Each number is 200 + 30 x the weight over its row's rms, rounded and kept within 0 to 999. Layers, rows and columns count from 0. The size before them is the row's rms in percent of the matrix's.

# layer 2 MLP gate, 1280x320, rms 0.0895, rows 700-729, columns 240-319
104,240,237,209,205,244,185,164,207,233,227,166,181,227,241,221,207,231,222,169,200,159,243,238,175,235,206,221,170,210,220,248,176,196,184,218,197,186,208,255,168,207,233,209,208,221,231,204,222,178,174,192,175,207,233,213,177,221,211,203,189,203,233,196,245,243,191,174,171,136,199,184,191,209,187,189,162,109,244,215,234
115,216,184,143,235,219,176,184,181,182,234,225,184,189,178,184,225,209,176,231,222,164,148,185,190,215,159,199,201,190,200,179,213,162,183,187,171,259,248,187,181,210,238,224,167,170,188,203,186,182,204,194,190,150,222,196,213,173,183,240,242,219,186,242,195,218,186,216,190,141,196,189,129,217,232,223,205,162,192,162,170
062,184,168,170,175,200,217,266,180,227,186,252,190,148,233,239,199,222,150,230,249,233,231,150,248,203,187,196,240,202,185,224,153,259,241,191,186,215,262,222,164,242,202,204,181,169,151,147,209,217,212,178,147,183,223,213,222,212,183,213,192,192,212,235,149,173,242,229,188,226,262,195,183,201,264,172,236,219,201,217,185
081,202,179,235,206,217,215,202,169,248,256,232,221,202,230,109,204,200,158,135,209,216,199,158,206,179,218,168,185,226,217,294,202,192,200,212,169,186,215,160,180,178,163,206,192,172,201,251,169,207,140,178,201,229,196,178,247,245,190,194,208,231,200,264,222,207,250,230,208,225,158,244,215,226,217,212,207,208,208,196,216
116,182,219,225,166,179,197,178,184,183,177,241,225,245,206,240,150,207,163,193,216,217,235,173,192,193,189,262,158,199,217,192,173,182,167,187,159,202,204,241,268,187,233,185,167,238,248,167,202,200,220,174,217,213,256,165,259,228,206,193,195,204,213,211,224,255,151,186,202,191,209,213,213,228,260,202,180,239,189,179,192
099,245,199,239,209,209,303,225,162,155,187,212,196,207,183,207,217,166,233,193,221,150,214,155,219,167,237,198,202,205,242,145,185,216,148,172,197,179,246,218,183,251,157,279,196,214,164,205,189,229,194,237,214,190,168,184,190,233,156,207,153,224,228,209,237,223,223,175,203,197,205,160,203,255,179,161,247,240,178,247,175
099,180,163,169,242,175,163,163,181,195,227,200,241,151,165,188,178,189,218,192,161,160,169,188,243,209,248,179,198,175,153,196,226,215,239,225,167,219,199,210,189,234,220,203,230,143,206,215,199,184,259,242,189,116,169,163,176,226,216,191,226,180,242,184,220,223,277,210,264,165,217,178,160,219,191,171,219,218,208,195,211
065,234,172,198,228,202,221,170,206,244,172,204,234,211,225,201,164,181,203,158,114,222,218,153,188,174,206,192,188,179,176,210,206,207,233,204,229,149,238,194,222,177,182,216,227,168,165,166,204,217,208,138,149,183,213,199,122,215,174,193,219,210,197,170,216,208,233,225,208,194,168,191,213,206,138,211,134,219,178,141,179
071,194,175,153,199,226,166,193,201,188,170,255,247,183,179,179,260,232,135,212,244,182,170,244,206,249,232,190,210,181,198,196,167,192,124,183,180,172,178,181,224,168,220,160,200,251,165,192,176,238,226,198,232,169,194,200,216,200,230,226,200,186,223,180,184,233,205,193,223,177,166,185,193,169,136,197,205,224,226,146,193
088,236,185,278,176,215,182,194,145,206,205,233,214,150,224,214,175,168,208,175,179,259,181,134,206,167,210,141,137,220,179,145,199,217,196,172,155,226,230,169,228,213,236,194,173,218,241,214,242,223,163,194,241,205,198,202,197,231,202,192,236,192,160,205,175,208,178,217,181,256,171,148,181,161,214,268,224,221,226,213,202
097,197,204,193,131,207,268,188,200,208,203,203,175,168,181,205,257,187,187,214,162,221,195,225,186,152,220,129,144,185,186,174,266,244,195,183,177,204,219,196,184,226,207,140,224,217,195,243,200,192,200,222,154,240,287,197,125,178,230,202,247,204,189,210,216,223,227,161,213,173,189,202,242,197,183,245,223,200,184,213,197
102,163,208,190,133,247,241,173,155,231,191,229,185,220,207,219,244,160,159,212,171,210,238,203,276,241,187,203,152,192,216,149,225,230,221,226,161,186,164,187,208,181,211,206,153,204,187,202,221,150,199,190,176,259,201,222,152,184,206,181,167,184,212,202,252,203,230,217,242,189,232,186,210,166,207,195,203,210,196,204,227
109,244,217,205,178,186,222,244,221,253,221,179,238,135,172,179,201,170,227,202,166,250,200,218,202,209,183,183,146,226,212,214,229,223,171,202,241,216,182,226,158,188,203,224,168,207,197,218,219,214,245,202,179,234,181,188,218,169,224,222,184,203,179,199,236,239,211,197,283,206,143,161,147,191,130,242,191,241,224,217,203
089,177,227,241,208,224,139,212,236,213,267,213,208,171,247,162,213,214,115,189,180,232,193,216,158,221,164,201,208,240,179,279,205,215,189,197,221,296,192,199,188,210,137,199,172,221,188,193,160,189,167,204,246,186,243,250,224,201,215,189,129,203,236,190,193,166,164,205,186,180,159,183,213,218,187,197,166,245,210,195,185
114,196,206,216,152,168,224,235,221,198,151,119,256,228,293,228,190,232,207,187,198,225,193,180,204,202,202,139,189,222,179,224,186,236,171,188,208,186,215,181,224,144,215,237,235,197,170,211,252,201,144,191,168,202,237,191,215,252,217,172,199,154,175,209,189,203,200,235,222,193,181,178,188,234,192,198,208,208,240,198,232
121,197,236,190,217,254,214,219,170,185,232,192,201,111,178,190,209,172,192,212,155,201,186,189,162,205,245,183,177,177,193,195,201,213,255,189,108,154,196,249,238,167,178,172,167,159,206,198,223,197,188,209,200,158,235,167,197,214,187,211,228,241,201,189,234,193,198,199,225,213,186,191,198,162,238,275,215,239,165,217,219
086,196,188,217,174,194,187,189,231,218,195,211,226,186,214,213,161,257,181,229,171,137,224,186,184,219,188,197,254,190,253,173,223,235,158,235,182,236,218,278,224,138,206,180,250,179,168,181,166,207,163,201,244,235,285,176,239,187,207,211,185,167,203,191,227,218,276,189,218,224,161,226,181,202,217,207,181,186,228,215,177
090,202,242,191,218,226,131,184,208,243,185,229,211,198,230,226,224,222,181,190,210,209,134,202,178,206,212,189,200,165,231,182,300,197,131,163,216,249,211,241,163,174,168,199,156,173,121,196,209,155,186,170,206,167,219,272,159,199,202,249,199,188,158,197,204,187,247,251,242,232,128,135,218,163,207,191,227,188,207,192,215
116,198,168,239,197,248,182,160,287,227,203,193,165,207,201,170,164,193,189,180,191,182,176,262,235,201,224,193,180,230,214,192,176,237,212,211,248,212,207,229,216,195,232,218,264,281,150,182,236,243,192,140,231,245,239,241,165,140,228,220,201,213,276,218,167,190,203,193,240,199,231,159,192,215,176,206,195,211,195,175,199
056,215,177,204,179,203,169,200,178,235,169,271,209,187,199,249,148,210,169,225,210,189,243,213,227,177,200,216,167,207,200,196,172,148,203,201,161,204,222,193,195,191,218,208,194,217,181,187,202,196,254,212,254,184,192,236,215,237,232,218,171,175,256,197,234,208,231,206,199,212,211,184,185,223,176,200,179,146,270,222,175
106,175,142,139,184,168,202,197,191,207,248,222,244,222,161,212,234,188,250,163,211,186,239,185,173,221,239,235,189,197,193,218,204,199,235,259,177,168,190,162,191,230,204,179,214,185,199,188,229,228,186,186,162,219,196,201,201,214,147,242,166,219,192,201,191,209,247,204,246,177,256,183,243,173,177,209,218,268,246,233,202
096,244,165,142,172,234,146,197,189,176,203,195,165,203,244,201,222,175,229,223,178,232,183,185,186,180,133,205,190,189,196,158,243,221,259,199,235,135,217,217,214,212,189,180,219,147,208,148,166,209,161,184,149,233,187,232,123,178,254,256,229,239,198,141,231,190,231,192,167,189,247,223,206,201,214,234,214,215,213,217,179
098,232,183,214,207,243,187,213,197,182,200,239,235,215,240,269,261,221,178,144,150,233,148,192,206,190,227,219,211,227,204,252,151,177,243,181,217,213,230,219,221,159,243,193,219,195,134,175,189,166,228,254,233,252,165,200,138,209,143,219,219,170,218,154,173,163,177,205,171,206,249,159,194,235,225,217,218,194,226,141,193
084,247,227,184,220,195,179,217,230,211,182,218,238,218,194,205,202,178,175,173,214,161,267,199,244,143,135,179,170,192,235,183,224,206,220,193,242,248,208,279,241,218,206,199,173,167,146,207,192,239,176,172,220,199,234,201,249,233,191,216,167,255,184,267,158,186,211,195,170,229,215,239,203,169,160,192,139,180,167,227,209
105,203,227,259,166,188,191,193,179,235,196,255,299,175,188,177,189,196,236,213,213,226,188,185,262,222,220,236,243,192,215,142,231,155,230,200,183,231,254,267,201,149,196,172,213,171,179,214,200,203,268,176,233,169,227,211,175,202,198,227,262,214,195,203,240,191,186,192,191,193,169,217,152,223,146,244,208,255,150,202,199
109,229,167,263,173,170,211,191,233,214,188,268,216,211,186,200,173,187,215,216,209,243,211,194,153,211,245,194,208,212,223,221,241,191,182,222,138,206,134,198,172,130,206,246,194,191,145,241,206,171,206,189,220,194,209,171,218,139,227,184,196,233,144,178,208,149,223,170,229,224,127,239,208,161,201,193,203,273,202,250,182
091,212,235,245,169,190,223,236,178,235,237,190,212,230,215,179,171,160,240,191,220,228,189,164,156,222,211,232,165,163,243,240,169,200,234,214,216,225,229,203,202,196,235,245,226,179,198,220,182,163,174,208,152,162,227,247,243,173,206,207,240,236,222,182,241,170,227,178,136,152,239,220,206,180,169,188,319,218,222,250,216
089,199,252,196,231,208,195,176,162,249,196,177,227,245,214,171,190,185,174,161,153,221,183,210,206,174,176,206,221,170,187,200,200,232,225,169,176,164,196,196,198,179,234,174,194,195,215,203,203,156,227,164,222,185,233,186,224,210,149,163,189,131,203,179,228,187,215,276,288,166,139,198,170,228,212,189,175,229,209,190,189
096,186,157,174,254,266,217,249,221,194,172,249,270,214,183,183,219,206,176,220,191,214,214,179,149,122,268,184,235,136,179,201,188,224,231,217,232,190,199,132,201,257,227,177,256,222,224,172,174,171,180,216,215,228,144,238,158,193,203,211,130,168,181,138,190,193,239,187,212,175,223,187,227,195,189,252,197,213,188,195,173
092,196,191,173,205,218,199,182,192,208,220,242,206,213,277,178,245,164,221,181,177,162,234,173,207,244,170,191,165,188,184,187,153,186,174,264,217,169,250,162,189,209,196,170,291,188,231,222,210,174,170,159,198,258,211,166,174,140,167,249,170,196,181,201,235,196,245,239,168,212,206,193,183,206,193,216,152,240,225,174,179
# layer 2 MLP up, 1280x320, rms 0.113, rows 700-728, columns 240-319
080,207,177,223,183,152,240,227,175,164,170,255,252,197,201,207,218,184,184,201,179,214,188,211,172,227,164,184,278,221,180,225,228,236,184,188,199,235,160,191,243,239,192,198,161,146,193,217,173,244,205,149,243,223,155,170,199,208,184,154,163,167,144,189,143,235,155,195,214,223,216,225,228,219,217,177,222,235,150,209,178
070,214,221,194,215,169,212,216,193,235,88,188,239,197,194,203,169,172,198,185,201,217,223,237,232,199,257,157,177,163,225,212,217,280,185,248,190,155,174,190,199,143,211,116,201,191,190,208,191,248,235,173,243,246,218,213,170,214,177,184,188,163,234,151,219,202,183,229,222,186,200,210,280,187,161,153,194,239,214,209,230
166,206,205,201,243,166,198,243,174,160,246,194,151,227,200,200,210,219,226,192,196,168,221,247,253,199,290,185,194,145,212,158,194,189,229,161,135,216,209,210,209,219,241,225,201,160,183,163,195,173,180,194,204,142,204,170,205,252,206,182,166,220,204,228,203,304,160,154,216,178,238,202,200,239,220,194,212,200,169,185,172
117,242,221,208,271,201,160,180,208,257,171,250,223,173,201,223,181,188,151,199,169,189,209,194,215,200,218,159,210,207,217,203,182,179,212,201,200,218,198,175,136,241,226,191,208,180,228,185,189,230,182,212,265,208,217,270,188,182,155,158,224,172,221,219,174,177,223,160,192,152,210,192,209,197,235,209,191,223,238,189,186
079,205,195,206,215,180,223,216,208,222,189,177,179,173,201,128,213,178,252,234,173,198,144,176,217,195,234,145,230,198,190,245,193,214,230,213,207,182,195,143,155,185,175,211,214,178,179,246,181,183,222,183,184,221,122,248,181,171,194,194,218,210,185,178,181,156,272,220,230,253,193,175,199,179,164,237,191,195,220,230,207
081,218,194,207,173,163,199,202,207,185,169,207,236,209,226,189,204,203,189,191,242,182,246,193,197,244,182,174,215,238,168,192,160,171,146,191,258,211,236,222,199,206,147,227,208,208,174,202,190,148,181,260,233,200,202,228,196,214,156,222,201,180,190,209,184,172,154,172,147,168,213,168,213,198,167,175,227,225,157,163,214
094,247,193,152,232,168,172,183,179,159,214,213,222,182,205,167,136,173,167,208,169,185,168,168,205,168,231,178,218,191,187,202,211,231,245,235,129,199,202,226,178,229,228,208,213,176,216,217,229,213,276,232,213,182,168,199,202,198,264,191,198,177,189,185,204,183,255,202,243,188,214,232,149,223,208,172,232,222,225,183,194
156,269,232,188,203,249,189,178,186,192,240,212,155,198,251,212,205,249,195,185,194,200,218,239,156,176,207,190,231,193,188,223,219,224,216,191,196,184,167,199,223,163,175,203,247,226,252,149,225,181,176,199,194,211,176,200,193,228,255,149,213,237,194,219,177,200,181,153,216,240,215,172,166,220,187,187,205,162,187,194,196
113,181,229,216,192,186,241,192,221,183,206,243,195,197,198,170,199,218,175,206,219,187,165,215,214,205,156,201,253,189,186,199,242,222,154,162,130,218,178,178,240,169,195,157,217,225,245,194,171,205,217,181,253,184,239,226,214,260,179,122,163,216,168,224,193,176,183,180,221,232,194,201,151,221,180,238,182,240,209,181,211
085,183,159,222,222,264,239,209,170,197,197,185,208,175,183,221,232,162,253,187,166,188,167,167,214,122,228,207,212,199,187,207,265,116,227,241,252,156,192,183,233,194,236,210,196,190,233,178,249,224,231,240,206,210,208,191,211,149,229,210,166,205,184,158,252,185,218,202,220,269,213,198,241,159,231,235,186,185,227,215,166
094,191,203,188,144,197,275,118,211,227,187,207,253,169,205,263,179,222,188,202,159,208,213,211,152,174,213,185,143,159,219,171,215,187,244,251,202,223,216,185,180,226,171,151,235,193,213,224,139,241,228,247,134,185,235,212,196,177,153,142,186,203,212,182,146,193,213,198,216,172,156,236,174,229,163,193,229,247,180,207,146
087,163,193,181,190,227,261,153,164,222,154,217,242,234,202,208,259,189,170,158,184,222,250,175,247,206,177,209,148,206,170,185,189,186,184,264,150,172,175,177,195,198,189,196,199,209,209,194,212,186,238,189,187,260,192,216,162,153,200,166,180,190,216,183,229,189,246,177,256,205,229,249,202,178,188,178,176,192,212,202,215
078,154,186,184,240,179,168,195,188,150,207,258,167,235,219,182,179,190,233,172,155,182,168,185,154,199,242,167,273,190,203,161,188,172,214,186,103,216,205,167,242,226,195,173,211,196,146,171,159,233,140,235,274,192,180,176,219,201,169,219,169,185,218,260,216,263,149,218,183,147,178,254,228,211,266,174,197,128,164,205,190
112,154,191,260,181,235,208,232,184,181,217,200,239,173,164,205,224,231,213,220,174,196,231,180,152,194,184,174,216,192,116,250,205,208,193,210,160,248,223,177,194,204,170,207,175,219,175,215,213,192,246,157,252,230,203,202,216,281,212,166,227,194,193,150,215,178,217,222,166,208,219,197,227,196,230,236,209,163,194,156,170
079,231,173,176,232,237,174,146,159,195,237,321,156,168,107,163,208,169,188,193,164,186,186,169,181,165,180,214,171,165,196,173,242,176,208,163,179,214,176,225,187,259,179,146,212,193,221,198,158,182,213,241,193,205,148,202,153,146,181,213,195,213,228,170,191,178,188,190,189,211,224,221,192,180,212,216,191,199,182,175,152
076,223,152,176,218,227,210,181,201,217,225,205,185,245,232,163,210,223,162,195,228,212,182,253,183,109,223,249,222,216,204,212,226,211,165,234,250,203,233,123,223,233,210,209,199,221,267,152,177,234,180,192,166,242,193,204,222,211,250,176,154,154,157,181,258,236,194,207,192,157,148,222,200,199,170,153,227,226,253,245,202
107,208,209,202,198,150,209,225,216,195,222,205,201,232,188,222,233,214,167,248,187,234,169,198,233,235,215,194,175,183,190,185,212,256,191,167,185,235,167,195,215,177,177,192,186,166,149,146,199,198,240,224,180,216,220,224,217,202,249,205,188,154,170,212,183,135,237,236,217,206,137,285,208,231,225,202,197,257,226,205,248
104,165,188,187,199,226,169,251,249,236,253,183,286,185,231,207,208,193,187,198,175,219,211,228,203,252,236,205,205,196,227,204,267,206,217,148,205,224,249,174,214,148,171,241,174,217,148,220,176,167,173,191,193,171,192,212,232,217,206,203,212,248,174,242,251,221,210,186,185,201,195,243,235,204,210,248,175,167,183,162,205
073,232,186,260,220,232,185,199,272,190,206,178,211,178,209,160,152,203,184,184,200,189,179,262,228,190,195,189,230,267,191,185,190,255,179,205,211,197,206,252,198,167,224,196,274,255,163,189,232,234,215,159,222,219,226,223,147,153,209,228,223,216,289,206,179,180,219,182,255,192,241,160,209,227,198,228,239,207,190,189,216
165,204,208,172,232,208,204,192,195,224,152,229,184,177,233,153,201,270,195,185,274,205,166,227,165,199,156,227,241,200,201,208,225,227,126,174,116,208,240,188,214,205,156,233,198,148,167,201,190,138,184,205,211,299,272,216,173,201,215,200,202,209,244,228,200,138,186,188,152,203,215,168,198,162,187,194,155,196,176,220,149
080,232,226,245,223,229,249,199,207,225,186,202,199,184,203,215,165,230,147,198,180,247,173,171,217,200,188,190,219,203,190,188,173,204,218,156,214,182,208,212,188,179,208,195,201,243,177,234,190,200,182,229,241,173,221,180,218,204,234,134,241,148,189,223,194,214,163,195,164,213,150,209,182,275,230,203,187,168,116,185,142
070,183,189,227,137,235,176,146,155,143,220,180,201,196,260,203,200,195,204,195,221,212,190,179,178,181,127,183,209,189,188,211,252,182,218,158,188,194,154,196,205,170,239,175,254,148,213,179,197,206,231,192,165,235,196,182,161,201,219,246,195,288,166,183,200,196,248,141,170,176,217,188,173,222,187,220,225,185,223,219,195
081,153,177,168,193,211,216,217,148,245,216,162,147,207,164,198,141,189,180,232,235,139,241,181,211,202,162,200,200,163,148,142,238,186,127,247,184,173,184,215,143,204,209,208,177,193,214,229,204,232,202,143,180,193,242,157,223,187,234,162,209,221,185,267,207,218,236,166,223,180,172,206,220,165,179,182,192,235,208,191,227
111,203,165,146,182,194,171,202,185,185,283,244,188,182,230,219,212,222,163,177,175,220,199,226,179,180,204,172,196,184,203,207,167,188,237,217,188,212,218,132,182,206,181,198,178,209,205,207,186,226,181,182,181,197,218,186,163,230,246,196,170,115,169,182,172,221,206,238,229,250,248,208,123,188,183,239,204,163,218,156,218
110,244,216,175,218,161,200,210,213,222,173,267,170,162,153,218,189,216,143,190,206,210,201,173,222,190,239,211,197,138,137,158,223,207,175,164,227,208,237,184,194,152,205,172,195,182,213,194,184,197,240,209,208,179,202,175,171,184,204,192,224,195,186,200,200,228,213,194,180,171,208,224,266,237,201,192,168,231,234,235,214
074,210,197,218,106,188,205,232,248,213,184,255,213,217,198,204,197,193,200,251,181,244,183,238,154,222,245,169,216,204,226,191,226,162,170,230,152,226,186,197,169,154,218,186,202,152,172,218,176,186,238,187,227,189,224,162,210,160,241,269,189,222,163,209,182,190,229,172,210,196,180,245,193,175,152,202,241,263,222,215,196
081,208,186,200,231,172,117,198,174,154,235,177,203,195,158,178,151,183,191,195,200,233,188,191,167,175,208,141,193,161,166,211,215,172,181,293,242,223,195,196,157,167,262,203,260,206,186,229,207,171,204,217,158,199,165,202,250,240,159,251,168,174,217,208,150,226,190,221,169,163,300,226,223,188,189,180,249,232,224,207,219
114,194,150,201,218,211,219,184,200,254,221,199,168,195,214,191,216,230,187,186,228,218,149,167,179,203,166,197,262,167,240,193,252,219,173,182,225,136,230,192,171,219,222,153,201,167,196,202,151,157,202,191,178,204,226,184,171,177,183,178,241,203,171,211,202,208,225,197,200,202,176,192,179,206,209,171,238,217,197,176,130
091,129,181,212,228,205,210,227,182,172,200,220,326,219,168,199,223,202,161,250,215,227,204,197,173,188,220,170,198,154,187,170,211,230,251,206,233,199,201,188,210,257,213,188,232,184,201,163,208,158,152,247,179,218,177,285,201,198,208,191,175,193,184,135,167,190,219,148,189,153,194,175,195,176,173,198,231,236,222,188,195
# layer 2 MLP down (transposed), 1280x320, rms 0.049, rows 700-728, columns 240-319
086,262,149,205,215,224,239,211,183,194,164,217,213,222,182,143,191,197,222,169,143,164,239,221,180,236,199,212,246,188,241,228,189,222,155,238,182,165,238,259,200,224,216,209,183,158,206,221,196,187,195,166,163,199,206,136,171,262,233,176,164,236,176,161,192,212,176,186,202,139,236,213,182,256,210,141,158,161,197,175,206
095,246,152,175,248,207,161,160,189,170,246,231,176,195,179,167,227,204,190,231,231,178,160,184,173,207,185,214,195,170,205,178,208,176,172,197,176,269,220,179,191,181,231,211,145,209,188,210,182,177,209,204,179,151,245,199,210,186,204,225,223,204,174,251,213,237,213,198,188,157,214,188,141,194,253,218,198,159,214,163,182
143,203,210,186,218,180,224,253,182,141,240,168,147,238,208,198,219,193,230,197,209,184,247,264,264,173,271,179,173,148,212,165,189,186,232,167,114,219,206,205,201,207,234,204,204,155,179,173,185,177,195,218,196,157,198,172,206,248,210,204,172,233,194,233,196,303,163,148,214,174,235,198,218,235,211,208,217,182,161,202,176
102,247,202,197,249,216,167,160,201,255,181,222,193,157,162,225,176,224,210,200,194,165,217,202,157,230,202,165,202,227,187,176,194,184,233,200,249,210,191,223,160,240,239,211,206,199,217,214,206,229,228,227,246,209,242,218,173,157,164,170,200,185,198,172,168,181,182,176,185,160,206,175,213,166,205,203,189,227,181,204,182
097,191,234,222,189,193,209,203,171,175,208,258,243,239,207,223,170,201,162,219,209,252,233,177,219,183,173,251,174,196,222,194,180,184,174,197,168,211,221,239,248,223,207,181,158,251,210,157,200,236,231,194,194,210,259,145,212,203,196,207,213,179,236,188,207,262,159,204,193,182,226,189,200,216,254,192,195,250,199,163,190
086,173,193,191,167,159,120,195,242,265,187,152,221,167,222,200,171,228,181,198,212,233,178,252,178,264,194,214,204,234,124,245,213,196,215,244,249,201,187,186,246,136,234,195,194,217,223,203,215,135,206,188,200,222,236,209,198,193,203,198,268,178,150,179,151,185,151,205,167,173,202,216,220,183,200,225,147,182,193,187,243
086,221,202,197,211,199,158,206,197,170,214,209,206,180,197,216,152,180,208,211,211,184,180,142,152,214,176,207,204,216,218,158,164,240,199,201,181,186,210,196,190,164,173,204,146,204,198,185,263,217,208,244,214,231,169,234,179,180,206,203,205,222,161,218,171,173,188,207,203,232,188,237,144,249,213,200,228,217,197,205,196
140,235,250,196,189,273,180,204,172,197,225,221,154,204,234,218,214,254,193,189,201,186,210,236,156,184,214,193,234,191,201,223,225,221,228,193,179,166,148,193,216,165,165,217,241,206,224,165,245,197,166,195,195,211,180,196,192,213,251,159,201,236,190,213,172,169,196,161,218,227,190,176,153,205,185,183,217,160,160,203,207
103,188,237,222,214,205,268,162,213,179,215,232,188,213,192,155,206,224,200,200,220,186,155,218,211,201,156,204,233,209,202,195,227,238,182,189,146,199,164,173,224,185,203,202,226,218,250,207,176,207,212,148,230,183,258,218,175,243,181,99,177,225,180,220,180,160,196,198,230,203,220,209,167,223,205,230,171,222,186,173,226
084,190,148,235,210,250,232,195,172,138,187,163,189,197,183,200,230,169,245,185,209,199,175,141,179,183,202,171,139,207,201,186,231,116,195,243,277,162,203,187,243,206,230,180,244,199,246,203,262,229,223,222,206,216,198,212,186,143,219,199,170,186,142,194,178,161,175,204,215,298,200,194,236,165,212,242,189,191,242,203,159
096,187,175,191,208,201,203,182,227,218,162,230,254,191,201,234,181,178,231,206,208,183,150,226,165,186,209,195,175,229,236,221,186,204,240,206,234,212,203,169,177,239,226,200,162,157,206,219,148,263,175,244,156,151,206,214,245,172,199,209,179,242,173,153,179,195,216,201,232,211,197,239,214,209,185,151,228,240,222,219,157
090,196,225,206,194,231,144,215,229,175,235,190,216,159,222,212,191,197,193,194,187,205,175,172,209,197,136,154,164,218,215,204,175,221,171,232,239,176,202,181,203,187,199,187,261,237,179,222,202,186,193,209,216,193,167,190,202,173,196,192,253,223,205,192,218,173,196,158,225,200,209,227,202,175,203,216,225,215,215,215,220
090,191,235,219,214,183,209,264,208,221,229,188,231,163,185,135,195,189,282,200,144,204,160,200,174,215,224,197,175,217,221,183,203,226,172,194,179,244,190,189,157,220,184,203,193,190,169,173,185,190,212,229,180,237,191,163,216,155,254,232,134,183,193,226,250,257,162,193,270,173,103,202,145,207,148,231,194,188,219,210,180
098,150,198,238,149,197,181,229,215,197,213,184,213,205,188,205,206,237,172,196,176,212,225,218,161,206,186,205,175,167,121,250,180,229,205,203,168,186,234,165,191,209,161,176,177,221,192,175,230,228,224,128,212,192,188,231,204,282,211,152,237,205,222,187,207,206,222,201,161,200,230,203,222,173,209,271,206,200,175,182,189
093,206,191,199,162,155,220,216,199,191,141,136,203,210,285,232,201,207,171,181,215,227,184,195,233,210,199,126,197,213,180,234,195,234,183,187,210,212,223,179,197,185,197,213,246,194,211,214,235,226,131,173,155,211,237,220,219,205,220,203,238,141,165,219,157,211,206,247,253,201,172,174,200,224,181,188,185,199,266,238,236
094,206,227,207,216,258,233,202,163,121,243,211,202,162,203,189,204,160,171,202,123,203,168,215,173,190,237,181,173,164,189,188,206,218,228,158,147,176,199,229,255,188,200,152,185,151,218,194,237,193,199,189,233,156,236,162,180,208,207,200,216,213,213,199,258,217,184,199,220,229,166,176,212,145,227,237,192,246,185,190,218
096,203,197,199,190,177,227,216,193,208,210,171,201,239,204,228,210,232,182,266,183,163,194,205,225,209,179,194,197,166,187,199,228,276,188,160,182,268,203,222,230,192,187,189,211,182,161,159,188,213,214,252,192,205,240,237,247,192,224,194,170,137,177,231,202,134,234,249,205,187,139,260,218,230,223,205,198,197,255,184,256
094,142,181,204,214,241,213,283,269,241,232,165,253,174,198,183,222,149,166,220,272,209,234,203,200,243,237,223,232,178,224,183,190,209,238,159,192,236,223,211,206,170,164,250,174,224,188,158,178,149,174,163,243,187,182,255,198,175,170,185,179,236,132,280,239,202,184,185,177,209,209,227,226,208,207,238,221,172,188,195,210
099,187,244,158,217,185,202,209,143,162,196,244,234,200,211,233,237,216,201,218,223,222,216,165,145,214,174,209,203,187,165,230,239,179,156,169,136,195,209,180,196,193,211,176,119,134,249,229,181,181,215,288,197,162,184,165,219,229,203,179,217,211,111,184,224,193,162,171,189,178,197,235,210,177,229,174,196,199,205,243,203
152,190,198,181,217,203,215,201,199,250,153,226,175,183,216,160,194,249,207,176,260,213,157,227,174,207,162,243,234,196,217,211,238,218,133,182,126,234,257,187,237,191,145,231,201,150,179,208,203,149,168,196,200,298,275,221,157,194,204,206,212,208,238,213,195,154,183,201,163,221,220,175,207,161,197,193,142,203,186,198,143
087,205,148,174,180,175,257,194,199,195,212,228,248,216,183,198,193,226,178,183,241,201,191,151,200,243,212,231,213,188,159,229,203,197,262,229,195,153,189,175,188,232,146,187,209,236,173,191,205,214,186,182,163,193,211,184,210,236,162,240,161,195,202,204,200,222,225,198,197,198,228,156,233,241,170,206,191,267,180,260,179
080,201,263,269,205,207,275,184,178,178,195,197,215,159,182,168,187,240,186,183,257,188,193,180,201,213,228,186,230,233,211,234,184,173,171,207,168,255,201,174,215,196,234,186,237,206,164,245,241,192,241,250,245,197,221,173,229,184,198,186,188,217,166,232,173,163,187,158,220,207,180,209,206,237,201,165,214,176,205,192,214
095,137,151,176,210,190,203,256,144,240,269,191,232,192,185,182,225,199,189,212,177,203,226,219,197,215,165,240,260,202,157,198,211,197,150,198,229,169,199,184,198,154,218,195,206,193,186,232,186,186,223,153,174,229,206,216,226,228,151,182,254,167,214,173,213,205,175,182,210,170,204,163,189,211,213,176,216,174,184,160,251
103,205,163,135,152,204,188,205,190,205,239,242,199,171,215,241,205,186,200,206,164,203,191,201,183,206,192,157,193,185,221,199,209,201,224,222,182,237,203,128,179,241,188,221,166,216,189,176,181,235,166,179,203,201,234,214,181,232,254,186,207,134,178,167,201,223,209,213,200,195,241,221,148,172,180,233,219,170,223,183,221
101,201,210,175,196,184,198,219,258,213,172,223,164,136,176,197,199,190,175,179,264,199,222,217,222,170,184,188,175,145,136,198,164,165,209,193,213,238,212,156,182,125,243,194,232,232,233,204,203,160,211,228,195,244,236,231,179,204,258,190,220,166,152,203,223,213,180,219,172,171,230,205,234,215,224,196,207,223,201,241,184
086,208,183,133,161,169,170,204,181,146,202,164,184,195,226,166,180,184,185,179,213,136,176,227,247,210,180,176,186,205,187,173,181,209,211,196,240,209,268,191,226,214,196,186,181,159,244,207,199,228,240,198,226,197,213,230,182,241,190,279,212,198,218,205,231,218,182,207,153,178,242,179,198,195,229,202,218,183,191,115,214
089,145,188,181,176,174,171,186,181,163,223,194,200,176,168,170,188,235,183,194,152,212,201,162,169,186,220,135,214,201,126,152,215,154,163,225,236,184,179,185,124,176,169,147,196,231,174,188,208,191,235,210,157,190,217,211,195,249,165,175,151,180,161,172,143,198,157,212,239,186,224,229,216,196,203,169,168,219,153,151,203
102,185,132,182,207,215,248,162,224,245,208,207,140,203,202,186,223,230,207,216,207,215,161,170,165,202,134,220,275,185,233,200,232,214,165,216,221,159,206,227,156,215,183,172,185,195,171,216,180,172,198,170,211,180,210,200,181,194,199,182,239,229,147,225,201,220,214,192,182,223,179,196,205,203,183,200,220,199,192,165,144
089,135,187,213,191,190,200,161,200,175,253,189,266,247,199,187,214,174,146,213,204,195,192,225,211,227,183,198,189,239,161,184,217,242,226,185,213,208,210,233,184,263,200,230,192,164,199,188,232,196,133,222,163,167,209,223,216,216,227,197,229,217,208,178,154,187,212,161,203,199,177,203,135,173,182,179,205,224,240,215,215